Part of a small language model's weights: learned residual scales.
Each number is 50 + 12 x the weight over its row's rms, rounded and kept within 0 to 99. Layers, rows and columns count from 0. The size before them is the row's rms in percent of the matrix's.

# q: layer 8 attention query, 128x160, rms 0.166, rows 0-127, columns 128-159
# k: layer 8 attention key, 64x160, rms 0.154, rows 0-63, columns 128-159
# v: layer 8 attention value, 64x160, rms 0.186, rows 0-2, columns 128-159
# o: layer 8 attention output (transposed), 128x160, rms 0.584, rows 0-2,64-65, columns 128-159
q0 067:64 53 52 21 32 65 41 59 57 49 44 36 58 42 39 49 31 39 40 61 41 38 61 60 41 63 34 34 54 44 42 46
q64 095:48 45 31 55 42 55 52 49 37 38 39 67 55 33 58 42 75 38 72 40 39 55 49 64 45 84 45 36 34 62 47 46
k0 085:52 46 40 35 62 66 37 64 61 49 32 47 66 50 64 50 51 43 51 34 49 38 64 78 37 75 29 33 30 36 41 43
q1 072:46 32 39 63 33 41 52 44 31 42 46 57 58 69 61 34 75 57 70 33 39 54 34 57 63 44 48 76 65 51 41 63
q65 084:41 49 53 47 51 65 53 64 52 55 70 65 35 36 60 41 55 41 25 58 51 46 39 56 50 25 37 48 64 53 35 67
k1 073:48 56 47 50 51 66 42 48 39 56 34 50 45 61 47 36 37 62 38 33 41 66 41 52 67 24 42 58 76 44 50 66
q2 064:53 41 43 65 46 42 51 43 57 47 58 48 42 52 59 51 59 60 77 47 57 35 35 34 69 40 53 72 40 66 43 49
q66 085:39 57 40 38 61 58 44 42 44 47 60 65 40 47 51 55 37 65 47 53 38 42 51 43 54 33 52 51 62 58 69 54
k2 083:60 49 50 51 34 36 50 56 57 57 58 44 41 50 50 38 59 56 56 40 43 45 63 18 44 22 57 56 55 66 72 45
q3 061:44 44 53 29 53 48 61 47 32 61 65 54 73 59 58 47 41 45 56 43 49 36 41 38 49 57 54 56 40 38 19 56
q67 080:49 43 37 50 50 57 38 50 44 35 49 32 69 36 31 42 51 36 39 35 52 53 55 38 58 62 54 51 34 46 59 73
k3 084:39 40 56 35 45 68 50 51 39 54 75 52 64 52 63 44 38 40 31 44 39 55 37 31 49 56 53 50 46 42 37 44
q4 072:33 42 52 47 41 36 38 44 51 56 47 45 45 48 45 47 22 46 67 64 61 37 30 36 62 59 54 61 37 49 46 64
q68 083:33 35 47 35 63 33 34 32 51 69 38 40 51 65 37 34 41 61 57 62 68 55 40 61 50 43 60 52 17 61 38 67
k4 073:48 26 36 33 60 45 53 66 59 40 44 49 51 48 53 29 25 55 53 60 44 45 35 35 60 46 64 31 45 60 44 58
q5 067:17 59 54 55 30 26 47 40 52 59 34 47 58 64 26 51 27 40 40 49 52 33 54 56 47 40 34 51 30 55 45 56
q69 084:42 50 66 42 41 51 45 44 53 55 44 33 25 71 35 44 56 46 60 49 35 51 41 60 43 37 61 49 39 59 37 46
k5 063:42 45 52 33 45 52 45 57 37 60 44 68 47 70 33 38 56 51 40 59 52 37 42 37 55 42 57 42 43 58 59 38
q6 074:34 44 51 55 46 61 71 37 34 45 56 53 42 46 41 42 44 31 44 51 35 40 53 68 59 45 44 53 65 44 49 36
q70 081:41 64 54 42 31 66 44 32 37 61 33 40 78 56 75 40 27 65 46 58 33 60 24 58 51 72 43 46 49 53 30 54
k6 076:46 55 53 52 53 51 53 24 30 40 42 47 48 59 47 44 28 38 52 75 33 51 59 74 65 60 57 40 49 44 27 51
q7 083:66 57 63 52 33 52 63 64 41 49 68 45 56 35 62 60 51 52 41 50 65 48 51 34 47 51 39 48 28 42 28 54
q71 084:58 49 44 49 49 31 58 48 51 47 67 37 47 44 71 41 71 56 68 43 43 63 52 26 65 58 46 64 46 39 60 44
k7 082:80 44 45 53 58 42 63 62 52 47 66 63 44 33 69 66 72 47 46 43 63 54 49 36 59 64 33 48 30 27 39 41
q8 077:55 41 44 48 66 55 57 68 60 60 33 37 59 53 57 70 54 43 27 39 52 62 67 54 38 52 33 40 41 31 76 60
q72 094:72 80 35 56 41 53 46 33 37 54 68 45 71 58 59 64 53 46 47 43 42 58 47 47 53 73 36 50 46 47 58 70
k8 083:78 56 44 69 44 65 38 51 42 42 58 48 68 55 56 59 52 41 71 54 59 68 46 47 51 51 44 39 29 30 51 60
q9 082:59 50 45 73 40 34 64 28 33 35 51 37 58 46 40 57 25 39 32 52 34 39 40 38 51 50 44 40 45 54 61 40
q73 094:44 43 29 51 46 49 57 70 46 31 52 54 26 53 44 61 38 29 41 38 49 45 50 31 62 29 50 41 45 72 51 53
k9 086:61 53 35 51 70 23 65 56 53 41 44 50 53 40 46 79 31 29 33 44 54 39 45 30 52 45 67 36 56 58 70 40
q10 071:61 47 49 34 53 26 52 52 56 60 42 42 53 48 68 42 58 52 48 71 57 49 62 33 37 64 37 61 48 27 38 40
q74 084:62 60 49 57 54 38 54 41 52 34 60 52 53 52 27 56 67 43 40 52 62 33 73 39 44 59 37 63 46 39 41 53
k10 072:76 55 31 35 32 26 70 58 55 36 52 66 51 44 63 54 50 48 46 60 75 42 56 46 38 35 32 49 42 47 34 26
q11 084:41 71 56 70 46 44 59 66 41 33 65 39 46 30 54 27 47 47 29 42 53 58 58 40 53 73 32 51 32 48 64 37
q75 106:37 36 58 66 38 32 50 58 51 29 43 49 62 29 54 25 61 39 52 56 41 52 70 35 65 57 51 29 30 40 65 43
k11 089:59 34 59 49 44 43 69 53 58 35 65 52 57 50 34 41 51 32 38 32 51 46 40 47 57 61 51 50 46 60 70 17
q12 096:28 46 41 47 54 57 51 51 57 50 56 50 56 65 42 59 47 51 65 47 33 76 58 63 57 37 71 44 48 72 58 42
q76 093:45 50 34 27 52 56 64 77 55 39 50 50 21 61 37 53 32 63 55 38 45 41 50 49 46 38 45 90 42 50 59 47
k12 090:19 52 37 32 62 62 64 39 62 49 35 52 39 68 45 56 35 70 47 28 56 69 39 62 62 48 56 57 63 57 64 46
q13 089:63 57 36 52 61 53 47 59 51 45 39 75 48 51 68 43 52 47 27 29 50 39 47 46 44 68 42 66 42 36 49 50
q77 097:63 47 51 42 48 63 65 52 29 41 47 52 38 55 49 49 65 33 57 31 53 59 47 41 48 60 63 51 35 21 45 53
k13 102:59 71 53 60 39 64 65 61 32 45 63 55 55 50 53 58 49 44 41 33 64 53 42 47 36 66 45 49 35 43 41 66
q14 092:61 55 54 47 51 50 59 65 49 54 52 38 52 62 40 51 54 48 60 49 64 59 47 46 55 55 54 61 36 23 61 59
q78 099:22 53 30 58 47 66 51 58 50 21 50 36 61 66 28 48 45 40 42 46 48 43 38 62 49 48 46 56 36 47 68 50
k14 095:30 40 60 64 69 63 49 55 54 41 69 55 67 61 54 53 62 55 35 33 66 59 39 62 49 39 31 48 45 46 66 63
q15 099:80 46 61 61 55 53 73 30 52 36 54 52 56 33 42 42 52 46 47 46 70 54 44 37 46 48 29 40 65 65 48 50
q79 102:69 30 75 53 68 43 54 52 55 50 62 35 65 54 59 40 50 51 40 42 57 52 57 64 51 24 31 38 54 40 50 53
k15 090:73 41 70 53 55 41 61 60 51 55 63 37 62 50 47 52 62 53 53 32 65 54 54 63 57 31 38 20 60 64 38 37
q16 111:63 41 48 36 58 60 46 72 47 60 46 51 63 51 63 55 53 64 40 32 42 64 35 60 41 64 57 48 31 53 56 59
q80 096:64 20 50 65 55 44 62 79 46 47 39 49 32 53 49 44 63 54 50 44 46 69 59 53 50 40 51 42 40 28 43 58
k16 102:49 35 50 46 52 52 49 55 33 41 42 35 36 67 63 49 48 66 57 55 55 42 36 60 56 45 53 59 65 37 49 47
q17 105:70 34 26 29 49 43 32 64 43 39 54 50 55 38 57 73 32 50 65 57 64 46 58 49 59 52 47 57 49 46 66 42
q81 094:60 47 53 65 47 36 35 48 55 34 52 45 67 45 50 41 65 34 66 41 72 46 50 31 50 47 33 60 35 56 70 52
k17 097:60 37 36 46 51 48 32 52 38 26 59 49 56 40 49 51 60 54 57 49 35 50 65 38 42 53 50 62 48 63 52 37
q18 101:49 61 44 50 64 44 51 47 46 40 43 38 38 50 48 40 59 42 64 42 45 50 50 62 51 34 59 39 57 31 63 62
q82 120:48 71 33 29 39 31 55 54 32 57 60 43 65 55 56 41 53 25 65 51 38 35 66 45 56 40 73 45 69 51 56 30
k18 113:36 70 46 53 50 43 35 56 48 55 52 40 53 63 38 41 56 20 52 31 34 29 57 69 63 61 66 39 62 32 48 49
q19 113:50 34 11 63 32 51 59 33 42 44 41 58 43 51 56 80 35 48 45 37 56 44 48 45 73 46 53 43 47 35 41 45
q83 114:50 52 43 70 35 60 64 44 29 47 48 49 44 63 64 51 45 59 34 37 42 58 48 54 71 46 56 34 27 49 27 52
k19 119:59 42 44 65 51 57 65 47 36 44 45 46 41 48 72 46 38 49 55 28 57 36 52 52 57 38 42 49 32 32 29 48
q20 107:50 43 47 32 48 38 48 49 39 62 52 45 21 57 45 69 57 49 50 74 66 60 51 48 38 23 47 30 59 56 40 59
q84 118:40 54 34 19 41 42 58 37 47 38 46 29 74 55 30 47 54 57 59 60 71 45 54 24 60 39 69 47 69 52 34 59
k20 114:38 37 39 33 40 39 71 30 45 56 50 54 59 55 23 57 31 57 46 58 54 46 69 37 60 39 58 45 58 60 34 62
q21 113:54 39 59 52 67 48 50 63 59 44 58 72 51 72 48 45 43 49 39 50 47 67 37 67 37 50 37 28 67 49 32 49
q85 122:36 43 55 58 65 44 44 58 64 44 72 61 50 62 44 62 62 44 43 42 51 59 46 70 64 43 45 30 68 42 61 53
k21 117:45 32 58 57 51 32 41 47 67 56 70 74 42 73 32 54 44 45 34 43 55 61 47 58 56 44 46 31 73 31 63 63
q22 106:43 62 51 46 70 53 61 18 40 39 44 61 54 64 49 36 58 43 65 63 50 20 44 36 58 35 59 49 42 53 56 54
q86 123:50 59 66 69 66 49 58 58 57 46 47 56 60 54 39 48 37 39 53 67 40 23 54 25 71 50 53 71 40 46 56 46
k22 123:38 52 64 45 54 38 55 38 57 46 43 49 47 44 39 41 60 42 53 63 26 29 42 24 68 56 57 53 60 45 56 38
q23 116:54 61 54 43 77 47 50 46 60 37 39 41 48 47 76 71 38 38 54 63 50 53 75 56 59 64 32 46 71 51 69 38
q87 117:51 50 40 53 53 71 44 52 62 40 51 86 61 62 66 57 53 57 61 64 60 68 65 51 53 43 49 38 44 54 37 55
k23 116:57 51 45 57 63 60 46 59 66 27 60 44 44 60 70 67 55 48 53 67 46 62 64 55 51 45 45 40 48 54 57 44
q24 124:24 54 69 43 52 47 54 34 62 53 66 33 46 57 44 77 29 47 71 28 47 29 43 44 66 44 39 54 54 47 40 44
q88 096:34 30 58 61 46 51 56 46 47 53 53 26 38 45 56 53 42 55 63 35 63 45 47 44 71 47 47 34 41 53 38 40
k24 122:24 43 73 45 51 65 70 56 47 54 59 31 32 49 54 60 43 79 67 33 46 36 47 47 71 39 36 48 44 55 54 49
q25 119:52 56 58 69 49 62 53 44 59 60 70 55 62 47 43 50 38 44 46 54 52 58 47 42 49 58 48 52 38 31 40 43
q89 101:45 48 59 83 52 47 59 51 52 65 67 61 63 63 24 53 62 55 49 57 41 51 57 62 45 49 33 36 51 35 36 48
k25 108:45 51 65 89 58 53 64 40 72 58 63 45 61 62 46 63 49 49 43 69 57 51 60 54 45 37 32 60 56 58 48 49
q26 125:57 49 54 68 37 58 62 24 42 53 56 40 30 51 39 45 57 54 49 63 51 49 65 47 56 45 57 40 63 50 33 55
q90 113:59 48 62 56 37 48 55 50 46 47 40 30 24 51 46 51 78 46 38 46 38 40 70 48 63 51 73 58 61 40 61 30
k26 124:54 41 55 50 40 42 66 44 46 52 51 42 33 60 36 56 64 54 46 74 43 32 63 38 68 35 77 46 57 49 47 38
q27 105:50 55 52 67 65 56 50 50 56 55 55 51 52 61 39 32 58 50 23 34 58 25 66 51 42 63 47 47 42 67 76 41
q91 101:38 64 58 48 52 48 73 43 57 46 60 60 60 54 54 23 49 46 36 31 50 48 48 21 50 57 53 37 40 43 66 37
k27 112:53 56 47 56 58 57 64 43 63 56 49 72 55 55 40 18 42 50 35 41 66 44 59 41 37 56 47 50 39 54 65 44
q28 123:64 55 69 32 60 78 51 43 33 59 39 34 32 64 49 45 53 46 49 54 50 48 65 44 48 51 44 63 56 45 46 41
q92 110:70 60 67 35 45 34 49 57 47 39 39 62 30 47 83 70 69 67 51 42 45 38 56 39 64 62 50 61 47 51 41 59
k28 125:69 60 66 26 63 33 51 50 37 63 41 71 41 54 73 67 75 57 62 38 63 43 53 41 65 33 47 64 42 42 44 45
q29 113:48 47 47 62 43 60 24 58 47 48 53 36 35 61 64 67 43 54 66 60 77 59 56 42 50 63 32 61 58 61 44 38
q93 105:49 49 40 62 56 73 31 75 48 36 59 47 35 48 40 47 59 64 67 71 46 63 56 45 57 53 42 54 61 44 58 36
k29 124:53 40 51 43 39 74 37 71 37 43 59 59 24 42 43 56 58 52 58 75 76 69 55 53 58 47 35 48 46 49 42 18
q30 108:31 58 33 27 47 66 53 43 48 61 35 66 65 47 22 43 36 53 36 56 35 46 42 34 45 47 56 31 63 14 35 50
q94 115:40 42 34 46 45 67 45 47 48 57 44 41 77 52 30 47 58 42 43 37 48 41 67 42 27 57 42 45 56 31 33 69
k30 109:46 52 33 52 44 69 41 43 53 54 38 65 80 45 49 56 52 62 48 39 48 48 44 56 35 42 50 43 50 33 36 59
q31 105:42 62 50 55 88 52 54 55 49 67 31 66 55 56 51 57 37 55 39 37 23 42 28 45 54 54 57 66 47 27 48 41
q95 114:58 43 49 50 56 48 53 61 49 50 50 43 38 54 52 40 71 39 54 58 42 65 45 34 48 55 53 51 25 14 69 36
k31 119:44 51 59 44 34 54 56 68 54 42 45 50 38 43 59 64 40 30 44 51 51 48 33 45 38 33 54 51 49 22 50 41
q32 060:40 49 50 62 68 52 43 50 77 51 70 45 55 24 57 42 51 40 37 36 63 52 62 44 61 41 56 50 38 69 36 48
q96 107:38 77 48 44 50 54 54 59 41 43 59 52 41 53 55 52 58 88 46 80 58 49 48 61 45 28 33 65 79 48 51 61
k32 071:62 61 47 61 70 51 42 52 53 45 52 32 51 42 38 40 53 29 51 50 65 77 45 51 47 50 75 43 57 57 60 71
q33 069:43 37 52 38 57 57 57 64 58 43 43 36 64 60 53 39 54 44 33 55 43 41 84 65 34 52 46 36 71 36 53 44
q97 100:56 34 68 48 62 50 31 58 56 47 39 32 63 65 42 41 70 38 34 41 42 52 43 56 47 87 50 54 43 46 63 44
k33 077:49 43 56 39 61 51 52 44 42 44 41 36 51 60 65 41 37 38 47 54 48 51 52 61 32 68 45 44 47 21 56 36
q34 054:46 22 58 55 61 43 63 66 25 49 62 63 60 50 63 64 47 51 59 49 47 29 62 59 43 31 54 43 46 51 47 57
q98 081:65 51 45 65 56 68 55 66 42 37 55 53 37 52 39 65 47 28 28 59 54 46 57 68 46 58 58 22 61 56 36 74
k34 074:50 59 62 55 54 75 56 82 60 38 53 53 52 17 50 66 55 52 31 54 44 53 55 33 46 44 47 39 40 63 38 66
q35 066:58 52 49 28 64 66 34 66 40 50 68 49 55 30 56 62 34 27 40 48 39 49 64 59 50 66 33 26 50 27 57 89
q99 090:32 38 40 64 42 66 62 61 42 48 68 57 46 44 60 50 47 46 48 42 38 59 51 50 44 67 19 39 60 49 56 78
k35 075:56 36 52 60 56 57 47 42 51 41 43 56 56 38 54 54 58 35 51 43 24 47 44 48 44 70 32 38 40 36 50 75
q36 058:37 37 51 49 51 42 61 59 58 59 57 53 72 54 64 60 28 44 50 23 44 48 60 56 50 64 57 40 53 43 38 85
q100 073:62 56 20 49 49 59 67 63 55 58 65 39 27 40 51 44 44 64 26 41 59 58 54 56 34 47 43 61 67 32 13 58
k36 075:50 48 34 41 57 81 77 41 56 59 58 54 33 63 56 44 52 48 26 57 52 57 61 36 44 52 43 49 56 49 36 63
q37 078:32 52 42 43 38 49 59 49 55 56 46 40 51 65 40 55 58 43 62 55 61 54 56 56 63 46 45 53 47 65 63 49
q101 090:36 48 49 61 64 44 47 64 54 41 47 62 34 60 46 55 41 70 54 30 33 46 50 45 60 47 56 41 63 65 66 45
k37 085:26 43 57 55 39 60 61 53 32 66 61 42 44 62 22 35 43 59 61 39 40 41 33 36 52 33 49 44 53 71 73 45
q38 078:59 43 51 50 72 59 29 37 46 54 25 65 49 52 56 41 39 52 63 39 51 51 48 59 46 42 53 67 42 18 39 64
q102 093:53 56 52 40 61 50 45 59 44 42 57 31 42 43 54 27 50 50 52 45 49 62 72 40 52 62 45 77 58 40 55 46
k38 082:53 61 51 48 43 56 34 43 17 39 45 42 42 69 43 39 30 50 43 69 45 78 58 58 43 50 42 79 62 46 42 85
q39 070:61 65 48 58 38 64 46 59 44 41 40 40 41 46 32 49 60 55 47 46 50 64 40 54 62 35 50 58 52 52 64 19
q103 087:47 60 45 68 33 47 42 43 55 40 45 49 56 55 31 34 62 46 70 37 41 38 34 40 53 55 53 54 64 54 40 49
k39 067:47 52 52 60 40 45 47 60 64 59 64 59 42 46 39 23 68 63 51 30 59 51 57 62 42 41 55 57 71 36 53 45
q40 072:38 46 31 71 32 59 35 62 26 63 57 57 52 53 49 37 60 28 55 62 69 51 48 48 49 61 37 62 45 64 54 29
q104 090:65 53 51 57 61 46 66 44 41 60 48 48 37 44 32 35 57 45 42 54 47 51 58 31 63 35 41 50 59 59 55 21
k40 084:45 46 38 59 49 54 63 58 32 77 60 35 61 67 25 54 43 44 43 40 39 56 44 33 50 28 58 57 48 44 41 37
q41 083:49 51 45 53 70 70 37 38 64 50 64 53 45 59 32 65 30 41 69 55 55 42 47 53 66 50 50 37 51 40 50 75
q105 101:37 67 48 43 71 34 56 69 27 56 53 69 69 72 64 46 72 53 64 42 65 47 57 48 37 42 50 43 48 52 57 61
k41 089:42 57 39 32 53 38 46 53 50 40 52 55 48 56 56 55 39 58 61 50 56 59 47 43 49 44 61 39 47 36 50 92
q42 087:75 54 62 59 58 45 67 57 55 56 41 60 47 41 50 53 49 53 54 68 43 36 36 55 45 52 33 43 53 45 53 57
q106 097:48 58 63 63 65 68 50 58 55 53 44 36 58 47 39 66 66 58 59 37 48 27 43 56 56 63 35 53 65 58 40 53
k42 081:46 49 61 50 50 51 57 54 75 40 40 51 45 47 37 52 76 46 42 59 55 53 46 51 46 57 35 47 36 40 41 71
q43 092:24 72 43 53 34 70 35 67 37 55 36 67 47 57 31 51 51 47 41 54 35 57 60 62 44 55 54 41 55 58 33 42
q107 103:61 58 50 62 41 63 50 59 41 58 46 59 48 50 43 57 43 64 54 51 44 34 44 67 32 36 69 43 32 47 51 56
k43 084:37 49 37 80 30 69 61 51 46 33 58 73 37 63 48 40 41 66 47 57 43 57 56 66 39 52 75 53 46 49 65 45
q44 082:56 45 58 51 71 49 32 49 64 63 39 62 43 42 50 45 62 56 43 69 46 57 69 44 41 66 43 57 49 46 40 50
q108 077:51 66 57 56 46 63 45 49 38 72 26 48 45 20 51 54 56 62 63 31 33 46 66 44 45 39 68 50 51 52 46 43
k44 082:71 65 56 45 57 70 59 53 45 66 69 63 40 24 54 57 44 43 80 47 41 50 63 31 60 27 47 34 47 61 55 55
q45 088:34 53 35 63 44 53 68 48 49 53 51 65 56 44 64 55 69 34 69 51 45 47 65 43 59 45 30 42 78 58 54 39
q109 102:61 53 32 50 48 49 51 53 47 63 57 62 46 48 71 42 52 27 52 33 25 48 49 30 37 46 32 61 66 63 50 56
k45 085:61 65 43 25 25 48 61 53 34 61 74 57 27 51 59 48 47 38 48 50 49 60 48 29 47 38 42 31 70 70 67 43
q46 099:38 55 58 49 60 41 54 33 69 43 65 23 55 73 66 40 65 45 71 44 46 46 46 38 45 60 38 59 53 34 38 34
q110 100:50 52 36 47 62 45 49 59 42 44 46 40 58 35 65 48 36 37 47 54 48 50 45 54 52 60 50 29 43 33 43 41
k46 089:50 43 38 51 54 48 64 48 52 41 54 47 64 38 67 57 48 26 60 43 55 44 18 54 50 50 53 45 30 55 54 44
q47 104:42 57 50 55 40 49 71 53 42 55 58 41 65 51 45 60 57 33 45 51 28 46 64 23 40 36 54 44 72 64 64 54
q111 120:35 51 30 62 69 55 47 60 40 47 52 57 56 71 34 46 59 45 45 40 38 41 58 34 36 54 59 50 33 36 40 69
k47 094:59 57 33 60 53 61 60 61 37 39 67 44 60 62 54 44 51 40 37 53 46 53 49 40 22 47 52 36 38 49 58 71
q48 128:60 54 50 59 52 62 49 47 62 50 46 58 54 51 33 58 39 49 44 37 56 62 36 63 42 53 55 53 35 52 59 54
q112 101:80 59 38 54 50 68 42 69 57 59 36 65 63 54 45 54 32 60 38 46 34 81 38 51 19 45 52 43 29 52 54 47
k48 104:67 47 35 41 55 35 51 67 58 43 21 64 63 59 60 50 42 58 32 58 34 88 57 61 20 57 54 57 24 57 51 64
q49 117:59 29 60 57 67 73 42 64 60 41 67 36 55 59 36 41 31 47 55 50 41 51 57 48 42 62 54 33 79 55 49 65
q113 106:40 53 63 66 55 74 56 54 52 33 52 44 44 45 66 51 28 45 39 56 72 43 52 38 61 66 59 53 64 55 52 56
k49 111:68 50 61 52 63 72 45 57 51 42 57 41 46 43 65 66 29 34 54 51 68 58 60 34 49 78 53 66 70 52 62 53
q50 111:58 44 49 47 66 50 48 44 63 50 47 46 64 47 65 40 71 37 46 34 68 58 65 33 55 60 56 38 64 73 60 42
q114 109:51 44 34 59 57 29 49 46 41 57 50 57 55 56 48 58 59 33 58 48 29 46 44 57 63 52 58 43 21 60 53 53
k50 101:65 52 43 46 53 36 57 34 46 56 67 50 61 38 44 50 59 35 56 49 57 51 52 41 59 45 56 34 33 73 63 48
q51 095:48 73 48 48 34 41 51 68 40 53 53 50 61 49 52 63 68 65 53 60 46 22 88 36 61 56 45 54 51 48 61 42
q115 109:61 67 64 27 49 54 62 65 29 54 53 53 39 23 40 51 74 53 70 51 58 57 36 42 36 56 50 48 49 49 53 74
k51 115:59 59 53 65 33 54 65 48 31 51 68 55 48 31 43 74 66 66 69 56 52 38 72 44 51 36 43 33 34 63 63 57
q52 104:47 45 46 44 77 52 44 58 50 41 40 36 66 47 51 52 48 42 35 45 54 48 54 27 32 50 33 53 54 57 42 42
q116 108:45 46 38 58 63 25 55 55 42 38 47 50 59 50 45 58 35 45 53 39 43 41 60 44 48 69 52 54 49 41 36 67
k52 116:38 42 38 56 57 48 53 43 41 39 67 35 52 66 50 54 38 53 54 45 51 47 61 23 42 74 55 47 43 43 38 58
q53 114:38 56 57 38 61 66 53 65 45 37 46 57 58 35 65 50 46 50 37 49 25 46 65 37 50 60 53 65 53 48 58 19
q117 119:53 46 57 45 86 68 64 33 41 41 34 61 63 49 47 36 44 46 48 77 58 46 75 42 38 65 65 66 58 43 51 46
k53 113:53 64 52 61 76 58 66 48 38 48 31 64 54 40 47 39 42 47 47 61 43 38 67 38 34 57 60 62 56 38 52 36
q54 111:67 53 69 53 66 45 33 44 64 56 48 55 33 42 52 65 57 48 40 49 70 45 48 67 40 42 46 49 44 48 58 33
q118 122:56 48 60 61 56 39 38 46 59 47 35 56 56 47 50 52 49 40 58 70 65 45 68 46 48 41 42 46 38 63 43 52
k54 122:48 49 52 61 48 46 49 37 45 49 44 61 36 41 54 64 51 51 67 61 57 57 62 49 56 48 41 42 42 54 56 52
q55 109:41 47 49 46 34 64 50 44 33 55 46 60 44 35 64 70 50 39 55 56 72 31 53 39 52 40 43 68 68 36 54 54
q119 113:58 58 50 52 48 52 51 43 37 45 42 52 37 56 40 65 37 38 55 24 57 39 37 46 64 58 20 66 35 33 59 46
k55 106:52 51 39 42 32 58 50 69 41 49 38 54 44 48 60 75 49 53 61 54 50 54 39 47 58 47 16 62 32 42 57 58
q56 133:54 38 45 52 62 44 36 76 58 45 39 50 61 30 62 56 36 55 43 43 48 56 49 56 36 52 29 57 50 42 46 56
q120 111:47 37 46 55 50 55 53 51 47 34 46 53 27 51 40 66 48 49 27 29 49 44 52 59 42 55 52 67 64 54 62 64
k56 119:46 47 33 63 58 54 50 47 45 41 52 57 39 55 49 65 49 35 36 34 51 58 42 45 39 59 54 66 59 51 50 60
q57 110:57 28 51 49 40 55 48 28 67 43 50 27 47 39 66 40 46 56 35 52 67 38 55 56 60 41 46 22 45 29 55 36
q121 111:47 59 54 40 44 70 43 37 73 29 44 50 58 41 49 37 53 69 49 60 66 54 61 37 37 32 41 53 34 45 51 59
k57 121:44 38 69 33 49 59 48 47 72 48 44 42 53 42 67 47 54 78 36 55 51 44 60 61 56 39 43 38 46 34 52 52
q58 100:38 39 78 72 47 72 36 32 53 51 65 55 39 38 37 49 62 67 46 52 59 63 57 64 46 25 66 35 57 75 64 58
q122 114:46 43 45 49 63 74 50 34 66 53 54 68 46 38 48 75 49 66 32 40 41 48 36 62 55 39 66 42 66 69 65 58
k58 119:34 46 36 59 38 80 62 33 53 44 61 53 41 38 41 68 54 72 35 29 43 47 52 67 56 28 80 40 33 80 68 50
q59 112:53 27 65 35 44 49 44 51 49 67 64 81 44 51 49 51 49 51 55 23 59 58 37 49 41 43 69 49 52 60 52 40
q123 113:51 39 61 55 37 52 53 61 43 55 63 66 55 48 20 47 53 48 56 21 59 46 47 50 40 38 66 34 67 47 72 41
k59 115:59 37 64 50 42 46 43 56 42 53 81 80 49 51 23 48 44 42 60 43 46 58 52 47 41 41 71 36 65 65 69 42
q60 126:40 53 40 62 32 49 55 28 46 44 56 37 40 52 67 61 50 51 61 39 39 36 56 50 47 40 55 70 42 55 46 38
q124 112:63 28 51 42 30 37 54 57 65 54 57 45 48 47 49 44 40 38 49 52 34 47 60 43 40 65 47 69 73 56 61 32
k60 118:56 34 60 42 28 36 44 58 55 51 51 57 46 32 64 46 52 46 51 58 38 40 68 50 43 51 40 66 57 47 50 31
q61 105:55 61 59 83 45 33 41 44 49 31 59 62 64 54 65 26 49 55 63 44 39 64 46 37 38 43 56 56 40 50 50 63
q125 118:44 72 45 81 36 50 37 37 59 29 50 61 66 40 76 26 69 71 51 55 61 51 40 52 42 48 52 44 42 53 37 64
k61 109:42 55 55 78 37 48 41 37 64 13 46 59 71 54 69 25 47 73 54 51 48 48 42 58 45 46 60 56 52 56 32 55
q62 122:40 45 47 70 31 51 65 36 57 60 67 59 53 60 41 64 57 56 69 56 53 56 41 28 42 59 70 46 59 52 40 53
q126 114:47 66 64 48 42 67 75 42 54 69 56 46 55 56 44 52 44 62 60 65 42 70 47 32 40 41 51 60 47 65 46 42
k62 115:31 43 83 41 40 61 66 52 55 61 65 52 51 50 47 47 43 65 73 46 49 76 34 24 40 45 56 67 44 53 41 49
q63 117:53 33 40 64 53 61 40 62 59 66 44 48 52 30 66 41 54 43 42 51 24 68 53 48 48 56 47 67 42 49 70 34
q127 105:31 52 70 57 49 69 45 66 42 60 53 64 22 45 55 51 54 51 59 44 19 48 66 53 53 30 42 67 46 42 51 47
k63 124:49 59 70 57 48 63 37 58 53 59 62 63 34 40 74 41 56 65 61 46 26 69 57 54 41 39 49 60 37 61 48 49
v0 099:29 52 61 39 61 44 33 67 47 50 43 42 36 49 44 49 47 57 55 46 52 46 41 47 47 44 43 39 42 44 45 60
o0 086:27 63 69 60 48 44 47 45 64 26 64 59 36 61 36 38 25 40 52 41 34 60 26 61 33 45 54 53 58 54 46 49
o64 109:53 77 42 29 28 47 62 35 43 61 50 59 67 42 65 57 68 32 45 59 47 70 44 48 53 52 59 53 46 34 53 51
v1 102:55 30 68 80 65 64 36 66 43 71 65 61 46 36 36 67 41 65 71 55 78 44 61 53 43 58 39 42 33 46 58 68
o1 076:65 49 60 77 69 51 32 38 64 54 40 52 68 56 30 82 36 66 44 39 41 53 60 39 56 45 46 57 62 75 49 54
o65 125:48 51 41 40 53 32 46 40 63 64 57 52 67 57 82 44 50 33 49 44 62 55 46 45 26 44 41 41 36 75 50 36
v2 099:43 57 44 43 62 61 49 46 40 50 38 56 42 57 52 39 41 35 59 63 42 34 62 51 50 51 65 54 65 54 36 43
o2 088:47 60 42 42 46 51 45 54 53 65 51 47 56 53 57 32 51 48 71 72 40 37 31 47 49 33 53 57 53 43 40 60